Each number is 128 + 24 x the weight over its row's rms, rounded and kept within 0 to 255. Layers, rows and columns count from 0. Numbers have three digits each. The size before them is the row's rms in percent of the matrix's.

# layer 4 MLP up, 256x64, rms 0.289, rows 206-255, columns 0-63
085:138121119155171152115140172116148170143137154123151098187089125140123113156179143155097134148134150091166128153133175137119118136153152148149169121090112119141105126127135117153140152130135095
077:126092135124170128087123099131127133128114136147158101079121152121096092093106103112083121107138163145133132145129126152126108174170129130120087115143115146141181102131138119134166130140088084
103:097119174144118156073111114100158137109172136105138130150147135130127116139119123112093141133102110119132093089182128107111123160113170133163152131129119119158159084137147121149144122115099181
116:102154115106162146126160133107151178127162119148124132117137142132162156165140108108105116144140142148148137122091146109102122098076152086161079108117134145153143142191132156126123146157137122
118:140135101143168169100147157071160101139145149148109149147152104119162121126107134156172133074074132141164140166118139135116126132142170128105136136160132141153132095142148100118153146132132137
091:118078160135120146116098135100092131137134123081162122170126153165120096161160125128116141143122117101170115149137161092125133169104082133151145135126145121162169139137128148117135109096089158
093:105075125104119162111114124138118135127178128138161119178093128104122152114168149120135133152146110154157125144129092119125145131125168118143167101172150158138109112120140100181153172115119106
077:125125124139124142126102093157110158094153129133155114143102150144096151162126141132143126112122077147118078114153094105089158126101136174154126110133120169170102128152162131160140113115100171
101:107103110138146154164135133118091092102134108097171131122135108127103137176164098147135110124114144106140118118108102165147105117096136099155120158121138099139198142152139119100091146139120171
086:155116141109110167136107079137099136152153132152141099102083136118135121157083101122151141113130135098126125141128114172142098137156098136122141103137119117123120114121139121030132159110103141
102:162135114154172117121123158123162126164167098122163133131109123123154113157085095109154090147157117115149107143134164108123130158124132138189135098102147148089115110143120140122133124068112130
099:172167112156159141086132133121138108150158143137150135105111172109149150128153110135085155122157141095156108170129117124109112092164130135176146093122128131117113146168139135153147147173146107
114:117132141135119117138160156109135132151121115144125173099150123125170078136118136116160137140163112122088124082097175143119140090115096111144126139102169117176110163139124131098082118152152101
092:154123115151086171119128124145154139102137148109146090113122130130140143142112112140131133096101124143096115175112162138141159110154123120132145132092155104117148169167149109101149170112052109
133:131115136124154135111155148149117162154147159119153158132129156173125155124152191126113146124139165140162142169150154169138103178134128105148107079173153133113145101128131123149130132103100139
090:139116148123115185139161162112141156103144096148106184116124108185132093110111117158110108125130120158132091140113107088145178139130150142105161147138128104135142164150102130142136168122127146
094:108157089071114132145129103168105136164108090167163129136173094111149139093140115155119128117133097120152131154133133145145169105132142165122120124117140113077130161125142139100106126175113121
111:135128157138134156109117130164157131146182138142174131134162116155142101169120134109138099124137156077118139161150129130098130137114157144173173152161153157116139098133118135146180096119136154
118:112148167146152128093126137131145131158154104152168158054128120126137117162098080090105100134135164115134135111129109111100139121139146131189175140129166118141135139133107132166127116135130128
098:113101122111124113103094105136133122092136122167128147105129120131128119130111140119133109134128110143169041118070135129108122140132103092112166136111150098065146074111121128106112138117126141
117:129104116143117136137134102098123106168069129120142119090156130204156142132104132121114125161105107098105125124126159138104160124126123159110129143139149128093201128128114110149156101146153119
102:131134113118144102090133146138119097144163133138169150150109188140134117137117128089113134082174130083130134155134118152120112148147149111186110099094146156140139136127084109123131113112087098
088:121147109149194116143190126099105109118090112104152094130125147175137131116087171142147132094140075130131128132113098129127090130159131130115113092128110114128146109103151095136142112114103137
119:134119121101136182158144111151126154133129109148121145161145114132190153102144122149097107168143130123162143133148155149158105138141179167122125137123154120114112190181153133141147113114115136
083:168090104114122109131134083080116124094109106113106116144109147110127100130130115142134080125101113171135096143140128152116090144166140097106100141139133105138109135176159145086168141146098144
099:093129135075102168143146120103128169153107140107125174104104154116100148169171128149160139129140153148130141098134153124154141142142120151147158077153119130169130114135123091142113097159137108
098:134141151087100151089134125146130111143148126134143138167153111087121130119122080141134081129171135106081104128128129155135168119172170128139177106128104162121118167136110114141115092126095132
090:092080127157140164148128143109112179112139128123146121155124115132113184135147130119142170124139141132132129117116117121143183177107143149120128093178152116117139113139135118110143199118161143
081:090075077115123143109151125089122083139144095121130108132140166148152118124150146130093100151105111093119128127109146116119073106114124141176109101118109095118143156131136116100137116164089132
105:125150192135067139130128124135124115145150139133134158157135123116133101121120149124108165157158111132104076110191106143141127112115134115133131117126130157116146153170186142158131110119111173
091:120066117136130112159164138152129105109111106151162144107106104107137119127125161134165137150127143134134106099152122113111177113121106092167155185150141155154151172114142154115147167140120139
103:097174110153155115117173161132161155128095156146151112129169111144133126130152142147150126121118162120158160142093163124160132160153165148118105107136124128137133162152158137187112096139153127
079:139120069159135122135125120096120143127096119160122112095132118098154114135104141128159133101076163131101106141165121132132117096144082093110127097084119094095103115122157110117088112089110130
113:117114084141152107123186134166158109140130167123130155155120126137165168116184159120092122165130106137108132121168148144133117160152148176152097123146125128095116129145144117167120131153122137
128:111157106103149121101139134147125141137137156160107159132152131122144160095179131109162140112130103165117150155151127167143134076104193168151122117111133132073125112140121132145134162128147104
100:144157138115140151116085132135137108145122175141096135191146111111144111153165155115163106125157138135104135152163136151137141087122117121131179155090153101082137171119112105111116139146108128
085:126156109133101120113167114092143146130111124146117145143152155143130102137166142129154116163069132136143072097127095156151112172140158151157137119113164113123142096125080118137125174104139108
126:159140118149172140134134114127145108133152110183113127141101106147148138173134149122153129103125131143081110138145136163089109123128156094149166122165138091162108166134114137154198128126138121
088:094114168132124147108125149111128097123124124095189158141165102124139129091144146141123153131180141140144124158108150122160146149150183139119103126130097135136108131111134131118174197112139140
104:131159123118145102099107139140153088175153130155127129114138184101146107134131110061134126173100093103164136147116151129107135160128124165137114112128136099121113170092123154149128136145115164
092:126108124143097133148155125136128104123176154110121142176110137093131143105172119153145135152083103097145128129147138161155131146134136122121140140112149097087174161144147097154134176088100098
147:133131103175188122150163146143166131139159122192147103142137141138169114145128143145152097110127131131164129149094136130134153155155156144152163157133135175128125146134100134147159135131168135
057:124148134045151128140151104125119148187138110153118119167124147123129151109097172111097090143107138095098086146151136126112143121113116140128132113150128175125124086100121104117150136106106128
085:118135156159107135113144136101102111148146102133105148150145156130138092149138121123155099128108120111129109169140093128147105138172139181119112156103150075123161107105172182122146160160119106
105:104116166147130149180148116113184130166143097113156115061126113135158144166172116109111111119105116171140104105118128146124093108127134177111126142104122104123132126144125102133169113132125128
093:115139122042143084104108138135122132136115103159142105130092118089132172133127149109112130130126096136152121113141141125116131133146099115099138105095111096129086117158125095079138134115114075
105:143138168090089091107118145147109099130168129131157152102126162081174112142131103126133123138138122157112137144181142162133180148136122158141123117082131175097130148122148134133125116155137106
092:139164137135137110121132153159144087112143149160146164146160157168129135135135114098141129116146108118080146152147094141157186171173133137146117145124133136176094142131099140088114121157138145
122:110158103129123133158123073150137084118139125161150101172191118121132138105128122111147119132125156099132178152152141177086105110179131132107150108136136133106109126146147115098119120122106152
096:124129127153146102135162108090150134114148150092104193136141136142128152135154157078108130118146116126155139149130079149164126149153114116149167149097134089134111134130151071098118134118110098
# layer 4 MLP down (transposed), 256x64, rms 0.272, rows 206-255, columns 0-63
095:137120139130158105173157154170115144113077111116119138116127083133098101129106105147116166143140083132117104094101117124104172164123100120128084114171157106122155087134129117149101117135130135
087:131172174131142136147090115114130134172168130125111139158155100141110157179133147113156133110172125096144138111114123128095146136126068139128136186132147159117126174142151145119146144127150134
108:126094116135128092147141147103117098133110166145152140123136113096130102120124143130148142148169137174153107113107147111139116135112105140099146164107142097138130194178134154092120104129193120
121:131124081123115112139086151112128176161146121090111155125110135127121125152171121105123114096134108132113113149141103103172142134123086098151200105106175155146129140104106119114126124126124166
128:126108128148110146148113123116120094173128147067153143168102114083136129159162121152119131143121133138141120118118114156122118109100145162107149112083112109129117152070170100171116153100143146
089:112136148113122114093154132110127167115116164173137112144144168148085107117132166141100115124163177140098163148146086099138146113145128137128173140103130141094122136124147161108162170110105108
076:159125108141119151099127142144124107137102091143136102124096120161195129116132143105143073156085134158161114115110118151129068099142108131125121141092165122083125139152119105114138112124100109
078:159136125124134172121097089107156124094152107160168115176133114114096156144146140145146163160132119131153097117110107154087111132120168203158124163128149125122131147148132130153122128138141131
108:121123115138163123117143102102099130099153144156151086119079119121208146119118162145108170133145115156162102156097148122120159119117139145162190117115147128109141116142110150129119132108140119
078:105134118160117134167125148131130105134124162072095149125178094125134146130123111148123117140168135120156147094135158103135137121097095094140121065143144176116115116131158144160106086148150141
121:143089107119132158133111122128108124117093143148107087174107138127133157086147145161073168132138141120136115123110158165153132149161124086109125143101106084150117165128137078157132135124103139
102:142117151132150135148112159110122116115129072132160120089089160115183121153130133149096109135118102102142144130156157091113166093132108145145131099131115149095088152150109083142153151114100111
136:148098114132153145135134091109125119119142089164124137145192146067114093141104131125154113144163164134167123154147138117148126126102111130115149108124124125134144159120175123136108067149144092
092:085133125134103090137175096105159134099139090128160087103110125123135148105101122110172132099144082144123144146129109158121153110109160104118153135137083129135112141117147157108097142084124089
114:121138131155134117100130103142130131098113132148103113072123106160090140111093151093176149099159137098155153136127085104136122144134127140114077151132090146162129082110118120114114124100137080
104:141111155138136119120111093139101124099122128139137203109087102126138109125131136110097126110124111154101117091153119175152137117169166137159142167111140105128119126138063110111122104144153096
093:137076124123143141148128128139113184130163115137154111142133150096137110134117092141140137120099121139112096088116106075128131114115151098124136076140131139122171118084109088134100072126148161
108:166157113099109098137150159107109139147071139104124163093092152097125124168124118127125154144139123174145128150131138099156116103172094062107107111124147130126129132152128128110141112091115139
129:124146125128126132101163132156173137151122136068151137123105110162162161114107124110172093096097109152159113128146111140120152127093108122145136134151186148099145093125090119109147127153146095
099:122112090086115146166105135085124154126100137099126125116107107105130175155150100110150158159093144152135161127144148085100183104131148142155127101155149096140126155129140127113147169133151132
131:123120131148107118152104155110133126124132121142165135089126136127147111194154100169083126120086123157145140066140132139127097134170134146131175149124123106128150136149135153091116082153139153
120:138104127127145095141133145116124115149104090149151129098132161140100137153071100131122162150094137156117100113179158115098158142083129123148141145123142140133116094131093148110144172144157179
091:130071137082101189132115121130112079153156121103133118124127132109111099182118155098131100129104171131081126146123092124132108072137134147148146159146124122115126121123113142107156124123137103
106:090143138132116146155122146145091143108123135096111178125136102121096119155101107041122137122123126164170136147136114116093139112115110110146163080145145122132116105148142111139075112123143128
077:095154117134133121151123150164115138127144129149103123094143124133113139120125113137129145114135091120133172118096149077159167133073133128127086081146095172150126092133119132148094065120143128
103:114110111131142167189133110163108101174133170116137140137152090126133102162175117168140123132086115166129131125098158098115133134144126093131126112143110100094092146095146138113106127125162125
101:134150132127128115146135146121081135156077096130122138102152127113151118111139169100085146108138092125127137139098090110072134096145128089104135072129129129119122132135149102134125193129109160
084:082097144122152112154149147146108117061133095137144109142121135091125119159145093084165168124140119167157131123070139146143142125150139119120140123142132111089145160112160120126129161098112121
089:148120146127066133097091078140133105180120103097127129158134115123113101132108133141129121129159079122129136150117117100084148121136146150084114119119124156092107105070149164125129131149126107
126:144112076138146102121083134145157146114129137134135124088105180144122155119146133159154091118098158163150111181123168118169111124149156129153124135114102149151121133101108114101151169134101128
087:128126130139122154163113170128128142106122096196129151140101169118159160076109075093108126170106113129170149129123141112123134130114139117136127116111125148125137125086136138125141134136126196
094:161131107122092096115095143103148159134148150120090124113112163099090125118083104145147139094143105131124120150137123121139109173114139135129104163131092161136112140153091147049136106141136133
079:144101125134119177100114116127149164136151161080097128125112127113091171138158141144145137145139101116140118134118151104139115133131173148117145104180110151148151100146114070140157095116082126
105:109121103097120088115183120166136145109103169130093139116164118131104130120141108110147101117158114139131107128126117129126104101096143130132097129143148187137080095180121103091145167117129130
107:179111115109156158134138107135158136078153135149121117139097146157151144096141138169111118104136164169131097155116098131148111098138131163122109130118144128124086136062111092123123161134130098
106:112101130105116131114165113143163152110116109178170139102113166157088149101109116113126156106132102114129152127096147162107113130158165136127075132126087119165123121121134099117175108134108094
076:157090148118148117125121104115161106095166087096110130123124149183134143087115139094139117105135118117077112119132130131104176099141099108123183142114093131111120105104105109146144144109103099
124:093136107143134089123124144154117138161137155127158116091184118137118120172111133127151118106070147150110094125140090107142130091136116134145117143117135176151138102118162174077110145138117144
092:130165145109155086137132136128138125130151153111157166139139176132141153121186117111166106103121147140107121157121146141152100170100175170151110133116127145144071167136125120102130139103141135
105:146125180133119164155162121166124133109125141102140158114118091143122148116117111191120095094138136141126126117138136108147092114171138089105141153132151171132154108128167147151140148087137090
099:117141123102173137124145147174129129116087098154122123131084134109148148143140108188094122146135131163163133137082161188114099127126127129148106082130114117101088137154131098121127123149123124
114:099114177117096134112112087141102129134139161088120129149172116137123105111149170096166168150127118117115127114123134095130141092115142161130138114146159091160137112172159146138076111150121107
076:145156131134135132135110120145116140101135104125127131095190147137113157110103153084115180126109160131094122143127109160125072137111181137131170169122119141115144135103090140087109122162139117
080:140133124145126106121127108111160152064140101154104129087128126116109165100131098120157121139176113152122098145157131114173136158088147124122108105132157175159141093141099163141100112116144151
112:130139162169089111142135127117139124135130125107117131128101103153147120169137116134165155159124125108127144093098116122095143127145105182130121127203083137118141131193096133132151094123141143
094:140123091101149125120106152142104134118123115124135120137107127154143168181171110156126157154124065101146141100125161117126153168123120096106060117144124117154131123117120107130133091161123089
102:103119111133166119160087133134147104170105095112122139142095099117155138136116143148110140178160116113156142163085126132132116116127172136122051096117161149135128096130139095139139138100115132
083:134078140083105134127145142173099099134137140105092137113129104120140145134156118089104130152150062123107102138105179085159126113140114130141099145091163121127080155137124127135142124112118115
107:099095109127108083088099127107162156170143171088156112116125124165136125155119132113175135110117150143122076149147109112132123140109132123114157164157098156146155117099145118092105125105108128
109:130087087105124173115113124138122116123150158133154110127116112123161147123143120150107148121149130139116100127150139129101134093160165094089130174153176118130141157102107133110181123186126165